config.toml
d_model = 160
n_kv_head = 2
d_mlp = 320
rope_base = 10000.0
rope_fraction = 0.5
qk_norm = false
bias = "none"
parallel_block = false
optimizer = "soap_variant"
lr = 0.0043
lr_head = 0.00888
doc_mask = true
train_tokens = 129800000
Each number is 500 + 25 x the weight over the matrix's rms, rounded and kept within 0 to 999. Layers, rows and columns count from 0. Numbers have three digits each.

# layer 2 MLP down (transposed), 320x160, rms 0.0661, rows 60-86, columns 80-159
505477475491501482534504513482530510531476489540492462507481529440495459556503461529524484473479506492462481487506456524509504510464571508473509505502515499496517502485524499553492454500506529513528519501468481476500529549473531476490525485
509477489498473480499527464503507514480473476440480463472486502524479457462520530522514478502477554500472500478503531501493513459501482490530507517520475484576542487543507488509527499516493460487487481557553530521540515518549465472459545523
549534462484488523490484509457530467495524547470510499513473542460488504445497494525507520507547450525504480490479514489526502503520505497561483504458519543535511526550464512452526500513548484482460476524468524466471462502516472508448485515
535486486481493514443512539490506506521467502530483504477485472483458495513532494476439478490475506515492491492469510502484483499487494480486515525493492533484425485483493526487508488501489479515509472498483477490487451496472516483506517473
506491542511506495515465494455504500527470472505485548553446513513526452522469519480458493481491499484491539474524521485510468515523491517524497503524491474476517514494507484502534485526447491530508475496498496496525504443532496505528493500
474498491458457539522491544508508511485516505475479538480490537488566482479499539505545519497488492463494478527484512486502542458522458508512463516536555509527516497525537523480495498514480517482465466545497509497467491505488538521506512505
508480495522514524518492497502501475483487496509510562452518478476512487518529498498494482496553442482559487513492469464473479493540471488477491512494443436472476486500501504500511488518509481522510475530550472500492524535501501542506517492
531502554521523492526496507495538511489506506539537509458475505485537495440512510509499487447482532546459534505492512493509477492490488498492495509458493494473513478489527487501544513495466503490482537483481468534488509493507516471538521504
504449511509512521501498480538515493485507550451464488485465530446507505479457462527499521477476510478484490487501474515529507518440479471498525526454522522508484470499539472521534530497490469500454501508527506478513486453453485458479481506
471497476568461477485510493537542446520466499465477487505502508490458525476513520482456498454485545466513483470497514483499513500487468525483488547536500506508504477471504535553452497523469486504542519494470426520518482478517563476457492523
485524490483476496502524465458556511503497537538507479536523477535480485499537481523512489519483541479508497492494497479523512535481443516505441501474462473515527493497497511540528572499522523444496520475518491527474500497499532508493465505
500500515544513513484491502491484502504508470486475525520479478489496523513500474505492494548504491522487490512541471498528564466498497487468465510495492458480533469505517492484502520434512486498524517530475478486473485489501482490479530530
458504475482502486478452500473538505506480476525528524489510486503534492503523497522451467443516519534499506494510473500484504515519491487447478534489482529502571553531494531483515502499496503463480529494536485492522479481538467490476460494
559463480524495502530513450501490472481524519518462461491485521507455466512465515513502495514517476477479493511495461442513500488499532515515489474493530488507504515494473532496501540516508518483531487475543503481516524492511478493525501491
506509479488496529523554502526528502537492513508498553476546489469509531534540461530446492512514567482504494525545464465514576547485494485492515534523458500525502525495483513505492517492466504479455478513534506506511478482542500533540537546
542545516526522477511536509457478478480505497480466470518477519470497518470513537494487489494467442503465479496510539473511510475519467529470464508475486501520532499474531493483476489466527514540484518504564493504521514512511473481491479491
511502448538516543465441463440538519526489511499528512515455498529522511473503520539490533476550502486487495555490469519479535494576502422542528498421514490505515498515485515475527504516554494514476481518468550480508507506465479476478498556
497451498525477474520497510526487500513541506459493472522476475451524499471506494526489488503454448502492516516457486506513511487518501501469502549522544504498467512537504485501495457526498490510506480530513497485502513541531483511494492493
521499521509534461511489448509513513520462494501505523483522550535455518478465512521475503502539458509517487508494496493513482514486518510435561508508523515519486477491493478493474534513502500475505530492519504512461480475472459503497454528
496528458462483520512492503527490514519515467511502461541510520516497508547514521534486477532460505521472511467554502513506526488488526509474495519545511458477514520521527522535516531482506509478513508501519506495520475492503502500524459487
486506488525513494488509551529504495484485511531501511523496554470477530502472481520516482535511522517484463475517471523483519492470510524520471531471527545539498496491500452461504459525502539492509486504443507507478531484486490519493524506
489510508486453536504525505474504492500490524516509475508499500508466493519503511508506491486444521513479487492495480513557529483531475464495483482503474485495488492516486490516529497495472531489490527466468501481478512510504498518482510471
469497490526555507489521497477505514486498486523493525491498519529473509504549495505479492490514481487496514527469490553503504477527541526515520546503520490536476494496516492463483513496494505484474501514515523472524528495489483507496469508
489486472496477514535513485496541542506509474461530503511466497450488509486479531538546460510515471449460499504554493501469496449534534510502472502558497510498503489492528471514462512514524466482468526509487461509466473540501494473528470476
483484492479450533514504560467495491490509503502511484547473522483480521551483489520447513498486531521488518528497489485557492529479560479516496483443539489474499488514458513489493481487522490490488440504497430482519489507494527477510549507
503500473515539496484504492506504522499488475473486505565520542476495553497460586550515492492510496471487507509485506488502479515530521479484502489544491509486515506474506511503494488522512520491510518465500497503479482484491483509480485490
486476444495521513509489510515512498496511482477551519529534487501488498493507494506509556483519530506479488535489501544500501454491533500511513499486517504477512483519538499484523526497497489540499511519508510477529539442468523500494519508
# layer 2 MLP gate, 320x160, rms 0.0728, rows 61-87, columns 80-159
490444489503539549502476501486486546473496503534474498540465531480485527542494488513503498476477467501523466520463471483513489546531504482478498513490502484470502501529521514522486491457463486558474473480462512551525480497521547518519449445
480523436520495485465558546524522576553484495447511494510507447528472544515584537530541503442500483479549508491524450479428447544479516449474486517509450489439503472522505505536495500488476529508506508515489488480485518489492486462497518475
485509553519507493507521469515465484513526516461463458516527494569495500518511511537532519503470511465527446458558506484531467512485515462449492553478482481534547500513461513522441512533510508477557474479525516469484488553525477510511486512
515504480500501489525515475489528510454487556515498510493507524498456491464483494519476472518460496517463497515481520486528531487500490504513490499509509525525523494480514557511511491483562488469516521500518507426470509495462505494507475499
535521501525537462509491460509485496509489493522494491478468479516472485541510429464486469498507508530530475506521497513489495511448484504484504478494491466475473530521511493502493526497462525501546559474538494476507494521488458471486523477
523467497545478543491478503485555483470506460474514518472482440496502491453460487467485509534515552499483492492483557478520497518492517492490524499468509498483515521478475505487481474495509528480506509498486498506524483523485520525519530483
507524531492525483501514549507515555529486500514522517456513502535473473455473481484519533501464528534466491511485545485540515466508510517443521524513522501506510483464527456470480501495494492506562530465470519517519459480511532465503493509
493509476493497467516539477533467512494500481463472530501476532506515518467482503538502508485512511490486471485538477552546425502484502490424507518472536486527489539501487522496501510533468468474501483488495508491498480517500484468494499508
526499442525534506492485527515490493489513549478489506506457538515486494471506502493505504524520477534478497514517482465487479510524521504500488484528507458512544511447477515491469514464519460499495483522533474450464534489483447491493486518
506441514485513516522422514527454534495495499469484521494502515501512502498488524480500516459500487492474498463490503545472487449550527495473544473540513512467508506499527499484491456512506518519468544547475540526552483507515453500487518483
520489495476543519497522481545511483478501472533498506509501505478508500496484483505492486506510549519457497499511508470477485505460491509480472463498545479514506547496509500507502482472466505513510491461521454487499456494509492442473484505
523518485475509516474486529477498483485513524521517517508479486500482497502505511472531519425523503530451535474505471501493530542495571495476503504486511478482497504511506503487478480511497449533502494521488489461500477540470488482482464453
509498488515546528478483490530462490464493478509467448501534487537549509490470521549489480491468521504483557479452500482503465504465489497491523466488512497468486550456506515555486506508500533499548502478486487468531503498519503522490494505
482487494515475549510486468486541491467463515513524550508494497514519503495465502512456483509473517461513489486504484541561513499483457505537518516522471508497475500536515460504502522471499523508482511538467488477509469503456529549519512529
476529484544455504495477501540497492494490515539524507504544528512473497519446537502486507483502554514491511456503516508462530516494478527474484470553476493477511488507462477524561476512467533531536507482520478514509479483478482468509545483
512558486492548474498547532512518537496493520502526541550525468515520527467528480505520516506510534494537456450530442487460528546510461442457544535474469508439507526509480521512513521471545489502545495465490494429502464488471576437483564510
508508528529507461506511501555474546514507485506498516489501478466462497494515508473508534523492484529485494482509484528449481505490531492479534516495535492467514485513521503500507492481543458479520495487535524495541481480524532466487532524
502507551519502527506501517532543514497489496520487460510484484470531519561497441498523491524511526536478487525502469513497508508496488507509510522521467474460506521505492519519532503516484489489524495478456495500550482499503487494492535548
522498531507491539518487523522530495501535532504528515482561485489517505506513523489449474511529510499499516486532509491483511528500480505508492491494527487474516547513531494476498508484472496509488502509495512462516471519478508506480450456
486514503458492520507482523474498507501489490495499485480512483469505489523465468540480508507531497493486461458494460484493465492531511486477514500500524489492487472503466471528560518462511498496470542476481510545464475463492476524505505460
516469518505494468521479534526526523468461493499547529513482495442512502482476526538526513502477508492503475527504483532501500502490486483475465493496480534497497457485535518485506476479565489432548513501492502480511496503522476483525498490
517502508501495546518491506463499518492462461481524536512488525477446497526535515487472545538511485505456548509510535507522502497528505495506518490487505489518549471448573520498480481482520471507522470485491465461523465491502542501527519508
450532534499504483549506491510556506488482545471491530478456484494526461477472539463489493474496482507521521482439486467453501484514507520502507519500514506514454487532507501470536505473496428492479520500493499477489509524493473477521510539
492510498461525528467488559495527510547519519518479495525494518479483529541474523517482488484492540509454518512487470470493523524496498469528469518476485467507516512497476510506477483471483498462515451528517485526454493498560520447511479495
521499534545483500483508522521515443525487524547507486513503520530526499495468538501439480481506466481498490490527516495494495502521531459513543511524489506512495505486527531492483517499474498503486523532522528478494553511492486469479456530
499505523496486509488515521508509514481515501533515485481494498516507507488492515560531470472505488525495508511483503522505503519506511539481517486495485490524534496448495510487471513507527468498513485501473493543504516514504504506506455462
519559485460540457533512548510523555452493513532521477452522544481512496507534490441533493467507450473507534499510480509445511469503494504528532560480511489461468510552537558469506533530480470524487506502517523454447467490491517415467537545
# layer 2 MLP up, 320x160, rms 0.0727, rows 61-87, columns 80-159
530526556475531517523481481511466536525518529533543533518506482461545534519475495517548503500516511456503509527525523494526508503465493474473442442510525499462470518548522479506495504489476521469515475525446495522508480499477502503512496500
445513508538506514494501451517511447529506510537498504446522503448482502506489507510534503533447465534473552468520511494500511448538532541514498458476510487510519456456513499465461469563496470479526539479492483509509511471514464534561520513
532489475470517479488492535519515501494463450533539513467496552437453536498497505502490507531498466540503492552461522498509483492525503553564494425544538557471484567487549475465521484483485493533517544513464462466487479473472515515456479491
479519551495497536498496537486466500525509435510492495490478497475536502511521521488487541498550484441526492491518484483504510520512511492501509487496496489480462507537479439483462508527468529517501506510467487579525507504513529512500513524
509517484491502506533496526520498520509501485525501501494493497507513521477497493500477507490503509514525495518496491521481475509488494481476475494505555512494510518530513530492504511505460524502486540468524497502521508503514495481476527481
484491515474532454477555501525473528537496548498495544481493546513511506554524521500500486503516433537514480481500465543507523475536479524534511499527475517527500543523552531506528518490517490509469505490536481467463460498513467503508504537
491470500461482547481486440503512431499528490480464473515518481455507517504518511507504453517542480442514478466501455520488515496502465484534474485492475509480493488504475533528518507493520492512426519546536516510489491499494480524479508486
496476479497463507524527490554494515480500496450481511485474528483507479517502481497514534511501489544484527492538502535519489527538530504464495497510498482528516506473476520518486535518491483525537488491467475479487476492505490481477467528
472493515496477507462502511495533474512471434524504495496542483492505542463476503509486471470466552427489466473464524514492514511452463496491471526498518515498497481513512534555509474522511565472490505491464493529500525501494510524471526483
503483485509512510508477547554474525479502457472477506491466502502527525483470525489492509469512493480495474481533492539515493501530503514480534472521543523466485508503502494484470476507481534502468507514450507473548480487499480485481496483
482490505508462522510529550526529537540495529505532468535464498498501461499489464532500525519513457521512502468513495478556537467512506513489516539497478502454467504488496531456518510483458491500478511533490484463453498549490475495487451522
463516518512506463521479479509485509506539467495484499459520521501530492497493496548469451540486501497538481532459513521537493455509431521509493481523458554521512496489492500472496490524505542475509541477529509512497508450526482528494520537
492521501508451465508494521488534504507472518524526514453482528477446519525513531468522521499504483519497492521499498508498502494545505501513508529522501508541511465513498493460501522495501508508487518500542504493502524516478466498481520515
484505514460532459506505475484454511505531500520449435503476520493471487484512480473522511510527476491462519505469505496481521508482525516483504461511534494482541491483510492495531505500497504517505516462540499543500488513533484469480451467
459492495516486543515481475505521514508488455533514524468463494521491490498487527489470514496480448469516492505489485482515520472480506536443497527499490509531498488539501472546462507511520488527453518489525473500461525511436516479511530508
487463481531483530491468476472482452536506487521543488473439538513506451469472528484456489524529465529471511568482511526506548472541513564562480487490541512591492486490491482428508516537513519476505487512466503520523516488520430537503452563
495499515525465472513509508541489528507520492514511481486506489512458464492516457494475503523454456520475486494473499508464501489466517493449505525494523499488503489518502476498492505457554462483518495512544488484528486488523507487502507517
498496461482487494499501496470474490487516501493478524487521490509493473460489553514462516495505475455517503491490503499500495491514466473504482493461515511538497486504504481474470509479524510480475497515511521516447513502540511511519517496
515466527517531513528537495520516502486502534505511522493515499460519480538522492491453490515505510513479491504515519507452503523481520513488493488460541480487515517510535520488537519533447520565464497482498483532510529502480480494491454472
512441503499498465463493474475527470484508468510505517542489500541528467499514498463522491508530432502529541548474554494490483489524497490451517525511476529499467457495511531541481532502475469500482493480495503479519501508493444525490506504
519456503499493472520520495507529492489439531521542523489507506490507514494489530522492503490500499490491471527477493518508448498500512493483452496475485522514498503501547517487528457464518506448528516491509531471509482489535464457494512481
511493514505511531470502494483494512455504492494486500539501488491478554525525489501478488514487480495524529502547477521499454519547474505490500504470536479509504506446500507517512477467489477513521486501479485480518495515485497488527510503
480490525491475507525512502498542542534502542472489514487490511501514466512491542537481547497500507448486526502454498511458527490467484556504494461479500499540490480535510514496478540531490476470457486463501474529514498553539508484514506497
493496472470482475498492518491508537508511499499513512526483542483487521509500513518497522463473517567496549539488511484496487499570548504484480475516496497471500499460472515526503504543449498517485501469493452506513486514538443478507503512
482481450493564502495479513500493544506507499452490471507492511479512528515526449554562532459515542483465498509457524526467500533530467546475522435509508547477518509472505487504495472450544483478479475476467451502519457505544492526526510491
491493505494493508497499503502497512488524486500537504474511499500500506494483507543523449470506493496494505498508500531509500489492511514479514500494511468494542493484496528467477507490532481514497475498483514522531516499496519501515487466
505490532509471536456466473501458478542474462506490525543484460484494499501487527491489538526485522522476499513509529487527497522502472481490468452473454475515519456471455502509482515479546501461531465498513513529534511512525493513492462439